{
  "hidden_size": 256,
  "norm_eps": 1e-06,
  "positions": "learned",
  "qk_norm": false,
  "bias": "all",
  "tie_word_embeddings": true,
  "init": "normal",
  "init_std_down": 0.0515,
  "decay_fraction": 1.0,
  "max_steps": 3394
}
Each number is 500 + 40 x the weight over its row's rms, rounded and kept within 0 to 999. Layers, rows and columns count from 0. Numbers have three digits each. The size before them is the row's rms in percent of the matrix's.

# layer 3 attention key, 256x256, rms 0.037, rows 238-255, columns 128-255
113:480567382406551451460518525470534519448527451407536521478478510501503470475537506449539499485576545597544512524434543519535532475464535520516479478487596454513497489482531542515501497483452436553461475516488492528457509430518501544578527499539446533501472453572497550452487507515464496436519424532475502564503451419503528506572548525481528463449403492400468528507514452511558447513550
109:511525528522495545480480507491583530554530452405589568524504577530502483508444419490480464454502477461446483534528440532476526522463512524418520584476506526508504595480442431437515564510486517537491451448465518491508457408568548506538528491518514489485457512528479446469451422566493446466547498530526550482460569521557520523548531490489491515499523473492464509546495474514509465480483
108:505605484485519498469455499511474512434505516452439553482541571492465492417514517477530578483449505555526564500438460523568479569520504522471436495501484495544480492517462472513508476452536577463486499456499436443557550420459548499470491446361515561484523469453497469526511491523395424532526536413470498573522492558453491504552487443525558511461506484426501540475550494568505495554560
112:443478506388438534535495580528544512481479577501442456533527510511468468466489510495476559521498482483475512534424576533468436491458510450502494532497479500525504519494489545548465473469493493501515508491510420546519461479512567535432564414459510488427472508496513528548456545546469439533539531546518475488594486438473433503480539476454536528495537444488528498523554456576634436478504
116:482478463501563493474529444516461516541472568451528490471429480496474548506521499496490432566471520455509542484557485516493571572472533507467429525494537459534506453480510494431467475467534504502497467486468487526476461511564449529403552556459531417504496517451607560557485520495443444490403509546512517515423496557516474494485495448527478519456438480469491546498477495488510551493569
105:477443525451454460531467469568502464469447491511451492490494490470549461515433438512567477544502473468511584492499479486451539490430502452522524425485530549477406467494516539523487488529546491530508561509412498372510490436523449494575428473447543462531400446460483503544499537519456491434511536446468499535482511458467470538459490418502478437546529524520488446510549505476490465463506
115:504422515475510514485575462473521419472493428496534506483519537505502569520481454510447550542474506535525543506439439519521514484464579486486500562471532502541451475466540493451530524557434569467489501533538474485453472538497520503543524494488542537601458518528512468530502488488497435448521418482545507441509422508469435491569514635470504523492528430568504521515504466504477465412575
104:441508531592484516468493522531493484481468495530515524535524504574564425580494497457564472498473461465463483494563480524508501513469503558447535447457458449559535523525504500534526476485452460530547499490631487573462480468414554537500552459476495499578495454519451411521595557445580527514500514451590509480570493575515506452503453488531514466526477547497522509514440520480566507547430
114:448555421461521527506449498531487522517535499462514485485534493575525484487564474507472548542503511405553492491549437478479467511563537535486509511513557475492507555532419580459451498524530564443591496469566517488539478388569523400508580504481465574460496492513501580503532559405489535513507540469497472489496510405517562570481463533503623465493478519435500507446570503422458473464512
118:526475490475476492533512484447547499546511565485527440509423445446535503495479442534511515526460456546492531463539471534500513471515506406476484535544491549467500465488558532541481453532469520556516450435458415508537511478526469474563561512498525523497498509456477539506473502482559492499562498517504430499448437545486479599505538527562456517615509508416564454472514511507507515486539
110:508550515451476552556473496518514456469505564462509486471445542414443454450545484583436535542477518463538442562513532534497512503512473507464487561545515518520472507509513460545525483456587464440456507495538518509478543524513569502530574577521499516472471550446484472492460541459404553480549504465492392543550446478519520434478495552497587552541489492479511516431473480471470489479587
104:479482509550466492543525526519568519469552560508464539556519501513528449531577466517551484536445493503497518500582559529552439460515501439490507444468438487581536509494523498448539524529484544524477488488448458441485490497549527496507585478499478495485496546504470502527531472469541535446456515476480470435541461486532455545539404456542475479539482504534470413493505477455527459471526
114:495540461466486577487442411456486427542507518544486482514420517530544542458483492482445454571436516533515472523508515501540527510442506515550570539417487431471502468460550467497545468460460456435472460533564514455505512442509508490501518444525469515471439461488467528443462421576498498555464548412491464506528550505438566510476481513547528499529580529498547491434481488474483482539515
113:510486608501513551508522513447552437448502519534544509541467513555508420502533532496520462484557499563534420487416493398481467510525460488480426483481477421559521535519464561546523497522493520530489494467512471441510522558485492453462492527471545510499541531524570484553550495532526535514457399480531498554467476485510500501441505557518460469567492482520474514415546480435598503535521
112:518504485526480450561530432548506494396517445400461545461490499531501515430449454483516544482489525491512512520560459444481539471485491492460518504529483505550582508492528531517471548407469492461470440477469435522414454454513520467530523518519445576536524510546470501432505533524541481561525499503491559535486442543432462528515435479455415482587565485476429514441450468447448582511512
113:521489452512528512497488495417453565513536483535481483501511501470474505493454515472554508586572543544498527524517519491583556471509480494466494558520495546472497471511589570480506530554448503501529482518545516539525558467470488498446516505479461411457448480520548437522489512493485474438505548497497487489465478554445438447466495545450498555568453478436531455482589523511528497595507
109:481487536499518520472447494492466524533537446497467550520496491375565466520491574506528599478531536532467456441532589482478475544479553478482489418448526458557442507532466572475515466488496469502486462476491491486530468540593483439495541532420483556486538456452483451487511494523531458519502506516491453505509561418496455519488509500498515420530455514419471447480503474491577527508552
114:476461571469544485484560493443524501508463474417488496468489506435487568461585533457555553492506526479436583493486528482534531527480467496554505510499495445504498490596501552502503555526580504452521459509507588533401497539508514555481516572482525544500486540499568435488523508516565455466484518460591447548498514439499485503465559437430466500535379513483518479476487492461429515474496
# layer 3 attention query, 256x256, rms 0.0415, rows 239-255, columns 128-255
118:544534502454512483493500497455451502541503489475469540532429460502514542498567498535521488546496557440551549563524430485488501519475487525525489518514432463436487505489463490512503536440472434520466443423481543495520510480578536484565534494472495552510479392534498468528440527529465561498463426500568436501493523479557515499541570537526481531549452507448452492438569494519483503504511
119:555527517522545491534542470545511558439535470494520498534492501472473482526482442486449574477532496539481550521516465467507469554487472495441588569501524443517517512467396483491515539484480455452460516529515508555411543463488547419508471487506451507436408484503452503460436542506485422513510537464438415527498505563454523535426533503456541526504548522412420491466566481512463503538463
119:478450431525474398563476514509528531407516511514491455469440515521435470500580561571530521487513447533508508477475548510457527501499499476499446446504477529537507532475454517517443549483475452483448572502438508528488476502514493529430427470563503468454523510447522452492492552459449506461563521541504487527543493520502498415473480539434570491492491575522414486503519520537466528541532
131:566516518504530487483498463542532505441575509432429494456493515525449486502429497397469472461509491525439469506498486625505481499573446493432515532515513521521526528472496525450451524483566544533499578409441553506592590508504405482506532542446500497449539455431509536485559461462500518508498485586444523550442506529532477537485501501487514466505504459452508508522503545521500551481556
113:473449491472481501533482451504477538485530430475520562594511490485576498521549501428515601503496446531525502475491463480495492523500512545490587451498472487419500533508505465536531551512568497434571383475455510458507507506538503483455524431543478508473542476454546514534523502491482453575567579494500490507547570505546521453384496499457515412576465554470515501509480478455491511457500
130:516500490476495524504517486512482510512594460535541575458493498512489505572536369490489482496483477484526504551442476471503490490569468507483454483554543500450467487514575527512387571502491460570467461482533483562466462553499475572501503530484435594518475581499507535490486477435473484473525486551498497563544426453504471426551474494533497576467523470582496423523469470456507479532526
130:538521502497465532438477482522390491457450514483577509543522506524475426535492459530474508564463513528560460467573408488517498534535529530551485510511535561512502460504535477476559574504475477494400476503634452519464550548474528527488476487490516547531556464596426497462562507553530494554435493496500408468449541518480493546522484492561583481484493481596544567464534569550488502465464
124:424524451416513468501447449450494507449540495564497529566514439491515426424483468476479484489537461533484507574501496512512534490494582400458518530529535480464492481506486547437491443532499508545517540439529480471548463504525503483513561468431543494498501524491502523509525506487511533461493507433434477473464537585456528488569475524510560467532523400467444469408548472491485530450460
124:440488493504520497529507493531507554486410515429491490470466415456527467548581458533542484490491503464480510471552430481471540387509553501478518526484460525508533485454477493512533506568581492535482509499489499563516508537520452458525491544466519547477468431430488494480476430496518437501522434478505508405464498504480497527527554553481455445479484468499439495487548486484541506468569
121:488473473546506562551474581513569605478480468515423451446506568536465544652574455498500505482543479552541463496456464474498502493426450497504463494513585496500516485495504441536507526480548464500483510480545481408549526519593406505551460476473564512551544451491560497547472542492422511502528547515476540523459500455476529486540483540447507592450489493535521480541491499514552440475497
115:458475546548539464493541538579582393550539567547487484512469430523562464477461488507505524486479429539457519535520492437491482442527501534508534521529494555520528526551488551507512505514497520562557467583518443425542466523515537550516443517471435549482524567536493477480588464445524453471447438495515598447459526471526497501435503487524457515536515452512513506467410459482508455492440
131:460496454472514544461447500487474527468490521542562450478436491444555543474515569555540451534493512485505469556492537473588529544515591522549534540497537582453428462541563565470484520422551421445511456444516502458528482519575382473475497509509456481421540450470445498497523418522469563448493549495508505482444591524451511504582445491529498492466402545466570477515584484489486512415461
134:453512487559562480519581526474525471475426490413480473571480534481544486496469544546478506446497476460527469479507547482499508483546432499411559433475467490504454498551414491515459528570470572513511519516527495475456507567484486465509464517443541495543500519562564515487529511525556476555480448512456535431476508414603448550511536444547470493476602469491475521509432493467521559491499
139:455501490434463464496467472478549565549557518478510518588531479463481478479531495522538500515468554511495447460505491517546479497519533451556465571537417479497510450540514503465511498517443464513490401522508539504428498460480537448491507513410463539506336527561416495427515589530443486523512502496509461476450531464433549433439493528529552491530515511542506472427535537484477494531482
132:541488527530551533471494549551459528535485575539549493502470476514421404535465528465471547478519541522533459431561509438535532556494540498499514507506565547502477526534529493445489499532528503430444499577494392558529475513448462480430538464463466487421525475547497546541514495417549473460474502558527503515457527485411438492515524531548529551507425468533497472511543469467489511500550
126:539516524481536455490518452425429486473490470525536474457499512524497486436443524433566537529465439476505453459520479451435503514486447451513538460463483509501450500542417492496526506499511510523483507484425461469496424524471442479487499559509504482511557477443484516553508466450560472460495542550522544490462546532516479498495526465474526415525536416550499548538527507446449501520500
124:556539543413446472451483481465481459494562494482524484461528543458455523576496476420518557484459515500459483404455525496515544507511495488449517515494558430538481523520442484574472508417536492578512514510493472496529456562576437488508470530454524564508464526489534473502516535554422514476502507535484485548445464459549488478481517503470461509519469547484498475504535519540499467529485
# layer 3 attention value, 256x256, rms 0.0286, rows 192-228, columns 128-255
096:466449536487493499471483472468522536517511545466558531432498527489572507471534474425497530449591502497480524532470464512486495472567484486551413517554472561564517466533492529496560483514470556459449500530518470523474460478618550538501508457482502509493429511500494513501482462587450456523479498472470494491469442501500497459477517478426489445462507424500526562506513448512515466523529
098:478533484456513492498563499519486447507457433492507472530502492539475460427486534581545495458468615481502535548505427539474519487486438529468499443475483536472459499520512520521573551455519455401562521497447493491442483506533559473496461560503560519533416553498496485528467579458470424498476574515530425430575508514553510456495492525499459553445475526526432514530463457529533424516501
091:549513550466525496528558468553491517510522498505530510457538499484439446528592390532522535463507494429523553520460464441533511567478441427540477527537455574544504599553510484499510530622528493479523477509473523602541548379500455493536527458541569505506479451518550489441365531420562532449543521526504506524578494490430507509548522576516544484466507501506561480535458425518502494520499
098:513609498491458492480473478578477495532531558491455538468459524573572499504486559531451481557550472554513486540475514555487441557479550551500509518493516472485459561540518493482441435474513464480547432518472552536542478509475546524499528418528489524521482523506579488487575470473537568453468413498538501503576571474475506537455481447517549561525498487515536531560489498451499387548482
101:491508441463573488465436534524531447407501502530556518511505552530423527533467596476504508476535525458436513471477439535445522523463443454437552523568531476576452549443516522475468520539451462437471462516534586543543437523492504582471534520507474540454514500470518516479501488472507476496521420500511489477523459536491445560501426481521466486522496554516508473505453488497479499511493
092:511442541505495481455477465485497494497499495470448464551462487447552493550440539472511532436540495520565456499472480485465476504550520578473454462493566504490551576517452530514468481520496495493437545466512480480459579563506479481479524480505476550492554497425619459469605419486508463549465526409511464497443510614476526512479423500489514546488514500491500548502492464487476542482543
096:486533499475553550407544543519480494490539446511497508497503516451498579513483477421532476498510460455515440494406463491511523471425486497468454456539519458465517528556520496528471526429517537448541438432501486506487486509529569479480483450539512491500479426479500485519513439525486466487527503460443602487466604441545536490562531503456444501494485525542463464509566449614469516531603
096:517556415507485440429502455476504491524487470477551494541532608446444464515477494479509513434504483470500526471504474551551530567478511524461516459532552580520493546502514519493439560485524473542510507425487505506524541474600503485529434483486512474536472441468503445477538537465520524527503487512546482579443462475450587490503525503560496478551543522484519482526471470539524493412548
093:488443534592447491572492497480475475513504512537577523457563517529409548481482499491523524536440465528454490475481527511481533497520525503523523516405483559436464527536572492496532553491482518564482529385504540496520503498499513531458580476572540503536549535519499542537584486523470420417525464475508437464480563519511508455534492505495518440503471495547555509447513547505473445481554
092:503485535503538439478491464523478428536482481441562566481508540529486516488429431506491473493481523569463523491484510531515463527502539523502546512549552505533508495499576448522548501528484527496414481443516477514468491446440476508569476495500507532590514546548450464546590493488503529484495487523449549519470400485522502544445481553446497566595421489482552550570510506421529492508477
098:470566514546477534458440471504465463504467509513543407449476453426569536432465465463416570533458453553446469549580460563539524498533519409467499487510545510502410480516498536569545500512523550475454484582520411542514538566480507442509486532500440462557508524494447468468446515454532433511489527503530535473515442542499520519526523508556525438533555542511492496547483483542419512520509
099:542551495513436467513599468577592493484471490497467515508464546481503499536510480472589506509461511467469451491513502461540478447504445487542493433494513492518500485506528502574504501536464555537491506568479477472615469496418544450438489487502456530577473479495584552510487514509452573432548514493454515511440579527566530464578469567530490495459457499502423509486505488588556448537452
098:483490529461511453497469413477390545485480494522522500483436506496496438480490476524485501503513552498485650511502492416499474504539513498443513496451468519462472528478479510482496523513552519553494456436496512561450527515514419514500537500513534446519428531496484582449515459439572528540519462502472473449481512543593537535564537509478505459547502494580528578499513529594544466526423
094:522492434572574493541514458502543493443506496567462428487466524524507476466500531455507524497538515461514487516435531509502595502503458508535443516491555502509522520465538548482529506503521439531440499590554526538478450516453575457451511501477488484515484494512514475490437450400566432436554544521501499425540497470578499502508498521474493420512541472489528530425548511414471574631526
097:431577444512545481528463483450473543469510439459494458504479556562519513490576517560517500582537421526516464550430424538517549471449508547490535442475487500445483497520489495445589499506623435465521526484479542474498472551530452528462518591488498492541567542547507528470519505531499630534469549495538473489477509489535487481505475569499502482496519467496457499510532513529484454508567
090:505459525452517456426585542509525475494483460530540478479510464559452384504476484475534452465520472452481437611444564602453451451445500492554460511500463536471496513528545528540550480503451431547448479533529490515454585486514489506411576555522500479486509473473433537524437524539550536437543535488419464530456443459507544493523522446454460516540429551497484535428470499445518519510506
104:474461519519456480511517518530486494438528481472508537526483571516466550431539534627504524420535523509529504520507565548431509442487433599544501501483549501463506516506549533518488531480449564510502506509480559526517432534509536463461496554522504529483553474431501460512494532523482543450542499457498476543517489473529473554557465504494502549490512519453535518492500534544502525566460
095:499529550473526486501498507518498495526526535468488465587544437522568484481426515482451429487509454512571499539479517495525461509526465415496482522584509506498517473538472464515470502480559492543556535564533454482494523474563439574514588555421486488519494482570487482400472540489554442481588483490451543394491499530589555477446496416571496518441410437538507486553500511510505553511457
094:512465551534480544456554478506520483485436493481465521538478523484492525573555510485531397515498525468576489536499555510434528452518516499567482499462478514495511488531450525496503542454403463478528432520535523576538501476504621548552466539511552501465493557497530503508509500511481496433492422543455518551574439546571513600528559457550534521446448472525475528521428560504447523516522
097:474450536499496532578541495463419463465533563417497562529489558477538528552529518509550471491482427491489579534508558412497458574476525534510529464514470421522446533478490489483563497556464472537537421476512492483450482540540541514512473501496472583495439565495442564508486428559468427496540467588510507613511546518548482523562445477551534508422516489475506534486421441459512486488464
097:480534550502471479511531536471458582454513536573511447469474501450464473567491530453488502401553396452504568532535494543588460541487524470500496593535485464541545466497547554425461555521434514495495476482441521463506425484448554553491475471516459443559526472541550452501472566545553540500509516567499542533492511488527494518463510516500557507560461556514529452503469480488473490464528
095:559516443558495525550471505479453523542499467448436541502501500572537466540497447527484521520537525491530522505510509548432401521479490487469510453479507495488489469491569456594486574557489481437557527536543421474493444517492491510426485531473469457503523546518527486458549450468556456537543545517475463507496474509435501492513487457518495500477531578567450508570601490505590531469582
093:497485536458483515453480522512456507467526513497500570488570417534444447502524482490485538501491441530558520542485565473538501545525570433551510488477460457440529531417496461491484482481521495457475525534533535518513531504513490462594569490461548494445416468503500493503508496460464562507467533495483480544528511464544529456493499512531450471534561561473494398427501512563527505537484
095:475471419496525555505505523550450479477494535447486533505481473463560526518489482513534481488517528437459534567497525458544501559510493513479513568460519451558533484446518386544460505484546474494513490457525476556554508529531491532468414497475517458544489496489475471490475521497446538534501473533502563434509439596575483464536541483441457476486491509629546495446443446514560566581523
092:510466505441450470490581497484439451432520542455504586540537528568510467565505524459498510504502492516491435490526477504497523476518526562450498511534458460459514521502473506510417513458567489490517462459483498418473583486508478453518512545524410525524538458503491502522525529491551490423529497497461528473497501456540468510469480478596452436489489425554508587532578546470491465508487
092:478386486538473490507570499530487417480533449537503469485510466426505475578429478544506459599535471511578428463539535508560506498475470519487512468507540526518517557458483471537530492559510445552470520466518441507456513539539501537487503476494516506462491470547454539470460461526472430509533521474554499480495497505487529470463537519503587591537594537479475566555486436523493518580442
088:483458500494608557470486578477416418543532463503442546495440529487481442474546570540500552475558491432499479453439563503486434492489541473485488486463467520504468484546549511472575475477547484539523589407479435513496461492474522534452514508454479496517490409469507419501551484485456493416459480537572511528485520461492473565544511493579424561446432544477522537517481457516514549530503
094:495520479530552515394489484504496464553490589485586554478532483494533518518537473474563479487432496429525505511462545443507500558446484472526417460485481473460516478591501556513456470473473478465457514476536559472450491487505474453518510568489497453523488527499533567547510467489486531541508494453459507452503457456505512508493536548449479491479538464500428475578472437414436562413538
091:539517523473502424480523505556481462529548470481530482523512509502552504483600519441575520521510457493500588555535493487446520521444531508456435547535442548501440468440476532482476470493455467560529574514426492505594437544475488503485580538406533475443494500545506548470473459462522510464482471431505528458467598524477441511540554532516489490458548514449555491523530507506482470477462
087:447481510544497442472524463472574539486474509444541562490457462409490507507524580514456509518480559573521517533483465531458488489500510524468496523514468495495498442504511467407478470481538531496496474493523503471541465426516481519461464493512531478567481468462531524435524581462465522510489483450462518534546483473547547418511598423513537509563485462574454543540468511490425529416455
090:468572455490471391455516513602514482520613521524496528468536453435507529563493481465443557500546446545463553476565560506582467493503538495485563487497501530398562491528472489550464564585455467432486523534458500505517532538494466513509483481473500497506525532533427487423524472529425470437417535504491498441478555529462555478503539496521484449508477479505486471493499488456563484458510
098:452464506535453598543507496584443525483564506489450474559496490527480486470473539433476467431455563519469479545521498459455460527526425522554496502491505446504392492514489488474527544488495532451422529485508530494517544541522483548431476473535480438455466519489541466490492563524540545493478502470526477538521533471521507521490529507501581528549461489532508526530485471515593526456468
097:513477523487515540438431566484526572493442479497481557539529480479455516543486473493455630521500498563451460575499481522548465517448488543466488489529596547471494492505486439519395513523497519446519422547485492510516478484483591543440452583459507456545474542505477541532480495436540536526527525491627522508561496455479475482546537506525511543477524492459546503498502531538514469503501
095:499424451470493554483460364573581473584520517509457502442523497571553505483601488548487432502466493410503506495533514500522493462569515551528463581554481495552493477471501506508501563414501530565533477508468537505511475595482525530474500545505493498503465471439489454467553517428515474459477528575529471514461461498458490461497533508522442552454460549476497533513517512493557528420504
097:442530478522453563557512499568417558539455468450505557527508441504488466466540526502519511491517514497567477522536427515536497506459463467417534529469475455502538567501435492447514497519474486490515504546582452469440467582451456507484491504491503444503520460470469529515544469466465564413519465477494515525485471557477569558515478535427544464494501505501482478451495478565579502514477
091:569415534480458493454534466552519498510527541414489514449452504536515518420398489485452562439510447452525451488561535521506460626434517439507433571543536535498433477501533448497477471485486539507517490486491481623535440446501529489527502545478514472456518531509448540551504531492513508495551532488496496502469471455579408523540477565488491457633462473446482418511490522480494509481516
093:488464554523536506510513500530470461517478522520445486537513399472463499562497531462484483556493525478527510467490500400499510492534508497570495447504615547510538516519454598483530474459498494501617450569514437491494532541446542525510473539540444490515556460512488459489471462525537529531536527477497565457493464467483555524443446404587512454511475497498595534517466572489534501518570
# layer 3 attention output (transposed), 256x256, rms 0.0449, rows 192-228, columns 128-255
117:485488494490450489532510481489539503453528474468488468530439501490562465401513523506466483573498526537575512508524453553485457426501512525479497518550498463495410527512512547480519517544488483488464513585452507572509473566537494480513468506467545556458466471492522549468473495488394456477528425504487588524640595496549490495496544500469540455513500496510480446578533496505514478537492
121:526474511498478425483488463630461460527571519501509524494516449490415547527549506432456512502486501498447535536565525492556564576451520472501542541478520522546501471472520534409561478566478502475495493486469452544496456455545553563475488484473460517482461495512455487497521461488562512504436391470474517558468529491530491506462526527466515486483425541544482475556451511385486464498478
105:545491496535494512508501512557544520488502518476459554535392568494524447498557561520504524548530483540514429592540447504496493471481496547430588458468525514465526387498449503496547541518495520482448534579531437526557514464507517457519417426479415536430540498497540483523516504449467514478484529479496471505380481536481479478521510448503495523518486471505513512528554527480448490495540
117:403485459456535430516459467497506489434462524491474429515468493529530449466557525489496523448484466516465445482503520451547523500482438456400535578454525542438487476539481576527555530495479546536543448480523441470461533581559504411547537544472535497488554525439423460460534451493508435547465485498572483412482516528483585463483525509467486471543487501453525431459512465480502460500571
120:540473524518431497507602469532512546538483514442587513468510499510502491479527554501455435550473453531465480477436517518486549491553507576531470492484410526532541458522575476430421491516601522479479508540436591451487513517484467485460491415519448462412497493517512510514483451543463536492478516508533530501456448520512598500561518465515484506474525435532484498562483490441528553480510
114:490529579509471530430511496462533482521444440439504533505534476424515490520525475537540518541475566482457543505545476522527536559517452525497440516444460522561495531497454406583431450444445469513529481522485577506456531591444442505501464550508476557551541454534512502523460454574493479528502474510485518542440522435513540524476572416508476492437521485463485558549551537511500517480504
113:473458468426504500558502434488562448471444543445488516526437495560522514499550506491566457458488518486454540585528530500497515588429560504474511469503402534528531529426526501458416512483511492556480461478521590543438523429473492526531464488465504517455497471467491524538536498485481505566484410468494495480542537519458487489487538532452535551435526517500491508557488453482439502495560
110:524483523445537574500589541526456517529486461543498466538587480485510531528481517464524467471538525497478449502447485588527531511466430526469508462555445477490551505521533551486481495509502448499481461528567506488497483473538541530566500525559505480492543484491459494598427455499482537511532523537506578573522495502559563512538469405477521502462488506496539516520503466514438485448530
115:511480496436486532449492500448549470464587496501479417536501480558451464558492523501496443430516457511462546463497577515434478447431503458430472484521512450480479522481453543554472552507545499514433458415541476508443403480475473523491518524466551457533497517524503527435481516554502504528552490577551514446497442477460474469555535503439574558583500513518537566534442431507545490496524
109:513450540444503478473544456486519514536518471547488475495426552422566541523494464489547558506573451479492454535556503442478527495499598523557497586465503468504529515450443484526409503474527508516480449533459552496473528481552460473519548502448527506491436574505453502502391458508503463427546515452504520521554518528384524512490494510541392518503576476458486530470559455480478481493557
121:513541531465541533485526586595486481477485526465508557535447519451519544513530472500579464521482536482513504484476499429508468535528521536494542517485561518545537513496549508481524557444494482530530583557504560510487458522478489519425527485526519570471436436490458513489484402477562560457486405513479441492469444433467507484566469537561480458480476589592488527557504403545486437515524
111:489446535548501526482498456452533532529483500508491508519529501551485443488476522468455520540424531489445523488480503465456565526530486448428564442497538475455557477447450528506494522556528482542504417513556466484495515558511478523549540487433489505533493523453485486477490533515494505493509480542446520544464414507438521538421509433452529469486578488508493479513463514504463557491525
115:461530510555475501495514397533485479494431512524488530490441535432536534490474462562449520561471449511500517488488415517570505467503513456529533490551521549435446476413478510482487505472565450494440538523479583585530497494470495486490507536461534551542489466385493437510480490480603571467529498553486483527448471408473493437463473519547427487447435484498490535520472521499537552415541
117:578469475497537541481509484461484488502549494428533564424513534474486502474501464453510548504528512490510512352492524468539491500490508514454510568478539439481480450536521558474485501543468530566481557424512515504428437537536510500497528497454438578558526537507503517522559596482468497508506472518479473506421464498517458506477575505435452500514525511629421507490504549425536543476402
117:482507578469548490472488447492555459508490522519463457489569502508531475487467479477531507586470524514523489474487571575538595479503481465490437525519443495522513537416534510541505492475428533552512479459545508569490463493484514492483503521490504490496514535538409498496468473465546507444495401578539538490539459446497507482471500484526478444442451505561530567573476573516546548491553
107:510483483496471520518494469508557522481508461534488516466501495404507542469492568471468416544541518416453480471544506505486541471497532515570532513482562451555474423540496475510580510538410520524508509469454505477523438553523419542485496444559560498405528502483503465543521533512546534486548483475508442462537529479489516494491566464489558519501541576466550494503459503456530503488517
127:564526456499467449464530505500519520510534528493526515420529483521489544508483410513511453526460509468403532516609530454542471476485512520471446585494387501516509478479476538479490509566529475544472478510530542520499534500504539517542539540472505557537541553590514521472461474471586428508512456425391551479538381489590522519545477509514531516505553427546529501522480467471458491472527
115:553491557481550473524498596500524527468485502495458488526416554473517536496563521404527457459492550454507491510456524491441488511483463520488496611507517465468487486488564446450442522482520476488523561533404495506558517547553484532501465441544595424436436526450435413507422500541469509472549503562513483513482477494480508477473500543471557505471565537501545465544424517542533489549464
103:554507415531435454519454507499467506516467487479413472475483512513505489541521445522466527501439464476510408525562507520452466485507575522495503522525487413436503472549556511507480471533577531463470451482526487474503563473479395523583553507459456498457441483512519480487512498493451507488518501522499543504438469580453454488541492502506506459582540494521521490505533501437459500435560
118:457524602543577438500452465519545477484559476455498525509529544528502518535505505438585486503512459537491565527500441551506487572486485468499458502531486555514542538531513479434490515446511489421406514556491522494521488436494499443521455563421545502474452465483561478479509547485491448467461505493561518480468433520496524467497503391515415475527492465427478484476492519533504447483533
113:507442489471449550562522547505522517434501402491516522558504522499552428476554527525540516473512478521530510484499568521470431484440455556466492505517493502554518513520498440524522499417515518484402486468502576424420528562523458481562477482461506459464477595533466588467503547553592509596515520508520547509467409536440608482515533560525480507548516446491511580464489475477465548483467
120:453496450508471439526441470561546515512515505474512483457569520503526510461498513465520474483527493433527515464492508460527523480529528483494421532549513478485515468517452562511456483494465507519540527506541455501461466526523558500451501477493494511518526521501484457505480449429403491504473474466403479554535424445483532534472454495568504457506564530589555543416518483503488551475426
107:473422507483548554505496473524423501447481514525529523485454461478481562514545465474433439509500445502461457491525486453505462482516505516507446406442530491534526487502496549426563505531529501548505475535467415538545517390475495451530482492499462528512518406491481461522538489524481555481467472542488501456494443447593472541479511535432471487507463463466531450476475520458451421509428
115:455443529589515522410495516468525540580485484535486423433474504516545480507513521484397527514422465514524534526477521435515491481459510527602465461586560565547536540443416487507483505435502525443456473463550537518556504492523506569496503519504454510540530528399456440472553513519477549516486515486486517490504522503515450493500461500510516566487611526497521475521490540501515517543497
104:496532488478436462533556481545592454488472520564446517504472499549488413503441527493525502479541578517499495518546468536455520564508462555478505536492512495497579459487544499421505515471504543508543509523439522478548495420435502463432504520420466425506547495512496439427447543471484527517579532481464506520515501479503521499498475488475602468465541531472495582514516522445550570509519
113:599461501507582513470491457484488565540502497430491485492430453471438540520535543448481452450516570542483434494458417567492549477476521509464465573489565537464487473480493531523568556514503559510524509503499434542492495554503549513514517535535530445505479472501550499509471542544494518487574432559529496522515435433531471478550574492538450545519439532562520535496543490502458466483577
110:536545491504524498487497523482440517435498468547551410439583539521423485481530468449460578466518480506493543474448527488503465498474498528547486443485426525561510552514422501545461488534431479491477480505536443564467566458466538513484483440474486448544490493459501496474483499491526439526479535483493448481517468555536513490497471446466618503504620435496473516478518465509540499518513
120:453524471481425482485455496512533542479533446502452525465528498514557520475430519449497492533495516519562449601521470498520499537506546478526464487449573543545498530546554517500467504505584538580479555519520541498549445454457485522454488483504485528504542461492517488516550467521528457583476499555553486537464488516503405492451493489492532487516537480506466478429639489527429498514525
112:550486507462507533492486478547496553463506453526497539489500472460490471539453485470499482531523464562507515548471449556470481519517413447428522434537575528569500521471532551424450524505498503518503526476508538510544544498441478456406500488508473447470532477470513498493530515380510412464515563489460470467467489551469450508462529469484522521498576477501532450476559532536495517502514
097:491526498433520486516414536516530489473503474466432434491466524481482546554535504573510554555489486504560509473449494507484476489483538454531565528562503519531510592541465475501457481446441512490464474512571547434544524527567543479612527534497555508487470463441462539435466456504437525525491512525544542519522510444481515510531457540494482538485521555462578403482534418441559443462575
115:488462550497495500487542520458486529525511494520463493499454456543491471463511533477455459499503516548374522560494513515462549539480470557525509438518475519438466521533496527485534527397531522538502492495472561584525563474459485413507467552534413381536496350506481539484448494522503569499525542460483509475493539465486543511508459474538536493433455534477487505514534490532498470526481
117:536474495498559455494572526492519498475521515510552440491446556484454511489486538514484491469397431457454570497503570520510462522487532458505475546540507546454497506509507550493557446455494448425492540520507497494479469582465501495478592527558519434467540506420530506489502472500580518492553503507480513540509549472482540536508412533541534464487460493480576499528509573529523522563527
110:479502470506499502497511505541505487504459508521496451605469559552457481558489439469492514507441475471482567425428580406564577493506519415524544485509522519468485452459502542544434444480541566519433532512478457446437535444512502467404468471553456512508385464528527470425451485522491487551356504495587466507453516466436574428539485471538505539479431499496490472483512515511510523558568
111:548496483492454470429417477429493527482472507544515481487503525469513514536445508466437482611538481481483515540463413498497432568514563525504445534449482448453489458475459520508491489508579428524561510393459495524445507486496506513527497443528512505516511531485459524418475457437513481557494572471437485478543535578551447561483464490445532487523452509453426426498489448506462505499418
123:536528457529528470432468483419440481454596430522527496473544541517504473498526563505451512505475487447466509587482506430512491510547566443552490615528601499547414558499436577454498487539415422523534533495494538520496531499469415489498612569481438467546424524495470490433489463565534586517464516519461506527514525525500483505539444538536529498545516438523477511493499477488478511486481
115:450550482509522494505535581494508604490460450579477501491471472470545456479568433551466524558487486444471543503499487456508515466501481479526503483477526514506514468509475492515425481529459516514492570481427539435417544533518509568553512497497502503507522469447510553494390467503493545533488522511472478436479472490448561541512513559460431506467483492512443534446531507551469440514513
111:530510494392520526511499456497443425443490525420452493487541529474566493418532401469532518492507534425449472456493496493440558537528504470380558471564505479470456484574476522509422456498550520490531435517468453449491509479576525442506461495492592545542488542479559467480576505477469521505496563445493486494491464452490519435510536499507542492519562516502482545530481461437537521539487